Each number is 500 + 25 x the weight over its row's rms, rounded and kept within 0 to 999. Layers, rows and columns count from 0. Numbers have three digits each. The size before them is the row's rms in percent of the matrix's.

# down: layer 3 MLP down (transposed), 2048x512, rms 0.029, rows 986-1010, columns 128-255
# up: layer 3 MLP up, 2048x512, rms 0.0452, rows 987-1010, columns 128-255
down986 102:502532500493500496476516483488510512490497481488479488475460522469519482499506465500506499511486494489536513516421525472508529491474525511540478487541514520484496529504510517510505498494483450481485494529507509472529503475483521503458501507504509521516498515523530502526500501505500490482518480517536453459503490484510506519462520519506476521520514486459483478547498521468494508502495
up987 100:526525471477492504469525507488495470504494489554490475506514479514514515490515476519525473521503515484481514453572507515447514509463517472495545483498491511490447473477506523487516528514494496488496527512517514504532481482509481490523486489554499443476506491477454501481456515526496488455542523515459509479529492492534496541489493484506505511504474488524468538519487465475489514523502
down987 103:546493522527476458538500518496518486500526479438522504512509489482572467507483495517472453501494481516463530492491512524515513499449508514416536489500449532477535502490471534509532542422506495430529498474489497514505512499526503492498515492499501518522485500517532515479522537487490518473502500479504471472472479552483521532507511490536489528506484511523549493479495480501515491554492
up988 099:527502452497514516522487531526445494535483471541518510510488505552530500509504519516533480441513452523485447496507487485425510480548481483490468491532508505528479461484488553538509526530499494481500527507474476512532480474500519490527513489492469492510552506521497462521466516522503501495501448499472461525540495513480497490518534494491535510472524506531531476511498516495510486498492
down988 100:518495482482476471489519526515483464488507484496511505506495471502460526499497479429484474458513488476470479517514468516520551522498544481527494455448554490520530509547509523499531504487497463542524488476470482454508499512502457470491531543481531515477520522516500488522491507508535495501462491523554498483516502511490491495464507528522515539515477440487509486440510502546529540503521
up989 094:494534482533529486473529520496452485514535449556502551496488491480467499474491491498558504446532535530474525500492507505527517511467486496477447455513456527499495509534505528495504517516504541487481558555471536447499533523509515502511509473503484508535552502491533473498534536464467482530536511488526488527526507525518512476502506501494479520465526550511502505485490465552502489457477
down989 088:480480492507521492529501470471504495451486503478455519478494513456509506549457518547473461487462503471500478499528529467478476536449496514534539477496542480460473460502510489490494509456482512542530439518505479533481452435510539516482535488502483492516514440531497495509525510521476510471506511494475504510486495463502502510494534459522488485485478478481494504507476553486500489484489
up990 103:519521473452513538472505528489467480485491466481506508502487514527500497546541520482509526537541485496542502483495482507491469528511491500491499484505476529480521522514531512525498532497510499487516494490469464490496506481487488452516531470485470488489504519464508548519475486446509502513490497521508485508495456487564511521520497485537480513500489511475524554466488534500527509474494
down990 106:488507493494525497510511496484489466471506505538491523496523509547498503497492496466508509471487507508477456526525500575476482519463469502539460467528472545492525501529511468505490481479482502497542500501463503547523490493509474566500550474468484455511510500517450490499472521497426493483519518515505499504521492507519490548484482504496519559478501448476469505503515507520531499475485
up991 094:485481468496487474539519523532489496533472472474533494474540521556552505506483530518536478496508468532523494458452465510523478495498485483497472480491500488481533486524510532525501543511492503491501534463477521528438513528478515492485499475517518512532544504557519495496525468508470508546536510492491490507503508523545477465477504499492478484461492534503501497500531513471464476532489
down991 089:536521501479505547477533453502527486495509511540470514515430487466477510466511548486511508483532477482511485505484507467497515492495484497511507518507466543488505521508490483491507494487544515472504473555476473502511540437467489511520501509548476474493495486471471471521520499478449503468480520517487499484471505467477496511503489492466501500515480484491494503488503465517529483493504
up992 095:542520494481487467522507497452495475527465513477527491534504507513514502486519529513479531457486561502504472510512511479473497539498458501476494500503518514536538495501478500485474528530467470534520489462515505508529506471476523458509489548525521481524502517479492510486472499479513503477553477498484511490451468568513495488477522503495531448488563487467484481519534495477514471525543
down992 097:510506512501522499492520493512483484465484496561526491505478524526527488530469523551515512495515476536525475468502522494489485468470480490468516492516526541519537480529508483451481497466517530513490507534507510522517469482511475485522468498484493497488476504500505497511513474513490471556549512497559471529487515528485477478517527484472472484495457514519499451512498515478514500516499
up993 100:534482497468471470493514528530510515553514510496507502505494492486526479508529507480471462484533537505496459507519465458462492546488488478507457489490536494493429447478521505476511548532548581527495495479511515507492492502518489477545480488529488488507510518480490450524464509466502509484488514494496507481527529489510529500513479451484511524553517493553524504456526471502504497481495
down993 100:534524456476519515463545483510492467505535487518505454506509477528518450473483483453468512526485544513483536467518478482550505537489505492513470508467470465518491487497528478509496505459507545505525503500504503507485525499484543500557504468484505512499486491523517508491472526570495525497492477455469555535453474512511486449486530526524510507488547454505461525496534526473488553482488
up994 097:515519484517532517531570524498449523539487535524503496558499484491502526546505499468491475514496507546522499481483508480489497506481504501511437508474476495539465533489466462453485564522462504461546494500455502488557541520476531482480521490494480501535491520504494539505504477490485496507509505504492500489478525474512488502520530525506454519494489535480507481514554520495487494550477
down994 100:494485456532458497465523508529499498534532517523491520486512466514464503511529481443509525502475494493512499514513487490484497543507489511471535487488483467515523504476509530494493469531506491493466503491508512488503498478492497563478479504536497483514462514472471501492490475479492519489529492555495534510469528502512484491533504466449496487485544513504535467525505470470487447488504
up995 098:507535506499475498487481471491468473474494527530482492466474472514503542476499511502479486536481469497527440520513523501475480527494520512490508500505501473472513484540503510552479475535529496503474464482543423541466463463518506497501481464503521451518473500491506460489503484499483481486529481528518433484506557480492535469504491527510543523499479484471529493507492502492509503467489
down995 093:509496476473490498498481516469496495490520510494519528494505471538533476524486480467486480502530480495515520463519432501524539485546478498496492480493504505532486524476552551470526461517465510525514532492472496509509491532529515540527518493505486526504521554532532516491532497471509474446509516484457534499468511530531526492458517551486526518497489525530516499516526453472516556519511
up996 090:507514489442520512490463491488471489488523494514505518478537516506527460492535510544517481511480503523513444538514509484484554485498488481493521509533475468521523504531450493478543525510536530499495528495470516503513503499510504448511490453520538468511503495509508501500492494482512529509505487483461500489500528494519522480524490504493457495490528508506509544482522496517566519506470
down996 095:475486524465525493494490485459505454533515483502503542495530531531490494513561515536436535475505511499561514525504475420510522526524519515516531530504490494513528452518479444499503535474520498472481493504517460486524503504541508468468455469508513485479520542530541487511530521480460514453481514464462500544494494443509482479499464474521496538500518511513497534537544529501509528504491
up997 099:540491487521475534503503508514455511524521519522505498500539485497521491485479491512462532518507523460522499460480509470498495541546524513507466502496472475497533505486500517494500505505551481528494529490515510467486527507512535443490466519492501478557429518477449497499521533491512528520522515528500512529468539533573521497469490486543528518481497484470502446476489516483475464508538
down997 100:460529507541460529543537492490452512499501540507511483506544490479476546506469494511508476513478563417467502483516512509502491514511495544522509528522516465509539452511508533577455520498487492545492503539496565484510514513493521457484496527513506464531515512515478511508538482525468529471499490505488526487480480535492502527472495491463508512501512513490483474509463478523475456525547
up998 104:508505499473492484526512502461506502507489514499503459505497538502533508503516490530465448505523507485541532494512530509535494590491502476530473487511462496496439509488500499486494559524499525497514486475554512513439492491465502452508507462470496457512546502482519508440513484511494554508535539508495493499559499498528546525489484523505472506472494500497509497466493522522466539488551
down998 104:490502545520469489516517505505520505455462477493480524501458481474449512497500492473528493501551502469491567489519449517456486455472481506456540495514519520447524496455508507473479486490479521470516488514508542517504462510499471513539504508468523491478529482519499480499474490554443535523507505498504492525524518534482462490518483504525482479475512534490480514501496506505498532509492
up999 100:540450521508498490470451521475491543501501511504533514547474530495473482481541472446509462490469483508497500569483529468492551501496524508495502517519512474484497561492473516528523497529474472528495517525541508493531514486447494478562500494531504527548524529524499523501504502484482461496498507476478519456497505536483464468523565502490489489453516513532506497469508472510510446514485
down999 096:559491488486470506510513485517484484496471522514529479467525493497481543508484513493501521505540506487457522448511465483532473498456479544489529526593487529456507485502449525464474472509526491468486537483475488466463580478508523509519489492490507498481495468519516498512472486509530475487494460479506512539486501459503528514525465518476493507534510483469477502498504515535494495514492
up1000 105:491530531514548492522500502519482513507487505469513521495486469500522485495482505540516460507492515496448480474509502546518464498540496480501510508546524528510505519503525506495495542469459528478453485447533534497476507506548525444530527477518495473519528491540510471520442495498498510511487508496499527521490488483515456491498501500480518515509531509496503518471539479501517477461493
down1000 108:466484479516509497539479487497499501533521553506510530513511495489536494510505522489524494482521497445536500536470497516553494570484481443483489443508503555507492502505480485510498507492514455494519498519566538512477532516501482482491493513494506512503483517525512554493463514501530498495474489480485502536522518485519513519494466516472449513568523531508499531567511499499472462479507
up1001 096:487480501470509508499526487467484449483496519489506440510502494498446524511560499480507551479520468497514489502521502493513536479442487504519454510503499495502491512523492494500495481485534491528473499486475516496539486510455532520512533486477474537499508530541476539453463490454479468514525516514467493499527492585514513482513516496483492529457497499534463503519519447512525493491514
down1001 095:525543457492484476497499443515488522516515482518519534532538490503518485502499451492487481502452504511500509504511495504506493517511467515480544511477491506458524517502504502527481565414476502503475533534509523495454473484515484475493454539461500502533509484513504489514532466519512499482480474476533524523527475480541494518526498487528502520505480443497490510512537520511467542491495
up1002 104:492489506454506543470528514489513493485457523528546499531508512517467476493492516491493527539584491512524476494491507521515482466465485479459474498523466491481488516517493472535509519526525512499467533518470521454508499500511499513471517532501495522529514473509507492515486521485528515490537527448515463450547490516478517470496468553520518495497506507543528513471455529557485510531512
down1002 104:433562516510497492466499480499504492512531518516467496511486497522488525488503542498491489517499467496485478468537500484509517483474523510520482505520512471503520485459478492478528554553494543480525511513432554523572534502491561498500502480502505524517533476502547515513500510495492525512509484468444467465433502481476497504484507517514458521475494518510510527472519507503511507524460
up1003 100:536504491504494514527480479558512535495527513527521498532511518522544496484520461480444504500531530488478508448511550509497507506520519468476456479550472515547472476500474497452521488525484502505523494492558506507485526501521528502497535482496501528513480487510487530541480496515487497529531472537481493477490520503486497523520495530504504513490519487508545509499490495503467520463457
down1003 097:531484516505534491459495474476529535512485486512542480466456520538498464516473509511556506519520505500473505503459457524462500517477522510497534522493524461518481519508466486522515515494507489496509496486510468511495496515477517475469514518500474525484494529483474515470495512532470439509492496525519491544515511506495470526500461521490525505516506503471527492499453512481469493482500
up1004 094:497520533457535521506515476508506501500497518509567473524471482540493501466499533523499547462518495495524444505517516497533462493466472508514482474535449518503537488500466540488493488541514527509490491500510486476435549496553491479497491517515508490505458461476510515514493497510483531518500514465508543481509517499474445506528536496558425530517488524506521491508478489504508498506502
down1004 093:542517537455499512512479472494469566531519497503500488504453506462489504525482527523464491496474495455510529496513542503510534497529507521486538542491496524463506518473509520511510471507500509508507456468517501489524525511477476533509495466508497464474541470512526520515474495482511497519519450500520497509528456526488476524521485506494497491470527463554511509484511479461519519516546
up1005 096:543547522530524476510548507479459540488493456494468488490564502521500497511481485494501491513512492515504444523485526499526515481516494508458484480531527469528516485513505483501501530541501518502461538461521522509509496486527488463512459478502519513491481477504497460490429503534493533463486459507483482500484514487485511489495480548518523523437466449532525481495501514521475500486521
down1005 102:541462481502510475488532449554484473473479473540490487490445507509501492520515527503503523483494494451531509503497508502473529531518492497468484530535529517504510489496526503492504484490502520542506488447440498481467511474501473501513477485480515502531534517505490499497485498506480519548482512518497520486529519524478500534547493557502514489440471490511486495526529485496489497513513
up1006 095:538485485504560495506473545499530497476522530493474488486484482465487500525528467468474481549493500467516465515464512513415465531570485482527497494528484501467503527533506518531536501498507507436491487481494453506508486480511503496507551517504479493511510474523517510486513551509513475501486528511545508508502541493503523470502483462499487492471484485485504537452514500499578544507512
down1006 097:472500493523480510479501516477469480472479518492523532455491505480513488503506552487524493533471552510490475488523491467533535510468527445530564449531504498529489508454571517500504520494510487500503516475472491519516532498468492451480523477503491541511501453512541502518511504528490474502455487514528527510518477511499483494489476493486488465482496489492473524459527492539515519514462
up1007 102:483532501484448527525569499517496541509464475481527471532474479536576509456501513499482518502521499538518502504519498439494501467505488532501493483504468502483507495486502570488492502484517495483501521463468498491476533520538528493529499460524480534507506467571483495512515526484504489518519481520524518472496482496526534542460519532497541475499480489509454491442497489503492499498501
down1007 104:513460485511498543521490467543495497524473502510478503512512488482524504541495485477517500481541510537504470567489495523509438505490526492502525495441504487494478525502483501487475510495520482489482468510562525456524473487500479515465483505497512522522508502526489515522512501533490453483481539541506498539485514519523491472489465504502546496458518489471471543467508452474479514481512
up1008 101:508510514496531503519484514476510481489493525517500477512501519477480518509487499512494470512474489520501506524474541480467454517504481478529521508496466488465516461544519520482507489503484470488520533513488472506486483503488467526481503483539471497543505510474463481532517461515540497479495491518462499489458483507494467483488518474532528507504505488499472481495503496517489554473523
down1008 103:493517476539465520482487481491469511528512486494536501489477496486470516523530523466508492507470514536478522483508514531501499520492509492483509542514508481441478453526479573493523522468495508511469532500532507486454463543496519482474497528469524514484479484526506469495459492474503498479526512470520508489574472504513548465537460500520484499475492454481480482466505495485490519469494
up1009 102:509511501466503468503495524500460487491487510480507509497523497502536510551474519471522496539510444506486503518491533487457491503540542509475496465530481460525507504521505542513522503508432486502515466515512498460514523506495507477507497457512482546504508467490496511513517459486544525530492470487505477530533474522480477475515482514510520502467493495537521535446467492491504459532511
down1009 100:498494506512490529463494522490502541459462508498434541487471499478508536504481524495497503445507466464478465543504527508581499475464484548510472517519514477501502531478508535503477498468529535510506506480504502456494509537483502516525478516525454526515509512503491514471515494495497493516496541470494510451481508474481485477541502512497568508526504502513485524503497530543502499506496
up1010 107:559487485475541466494522528520498467476484451516493510507511511512474472489504521498533473498489501501523513519485458485477465477519512466477500479496486471464511479534506494499493511521474513471506487516511522480504465527500478505508496515520534493489472506456449463514510491480476515512528469541492498511520505476528456498463535454513507519514475521489538474433450531501514547477484
down1010 107:497504493493495498481489498509534484450465491466526503542455505494498479527486510518514495523501496469541540500499496545489486474520489476527523486540529510454519493494519491522489502526518499497515540495469470479547454505488476511526467476493494480502513563481536513494511488518496552462532502449473526494553517488548483457503487489537484501507485500487500510527535491460556528494448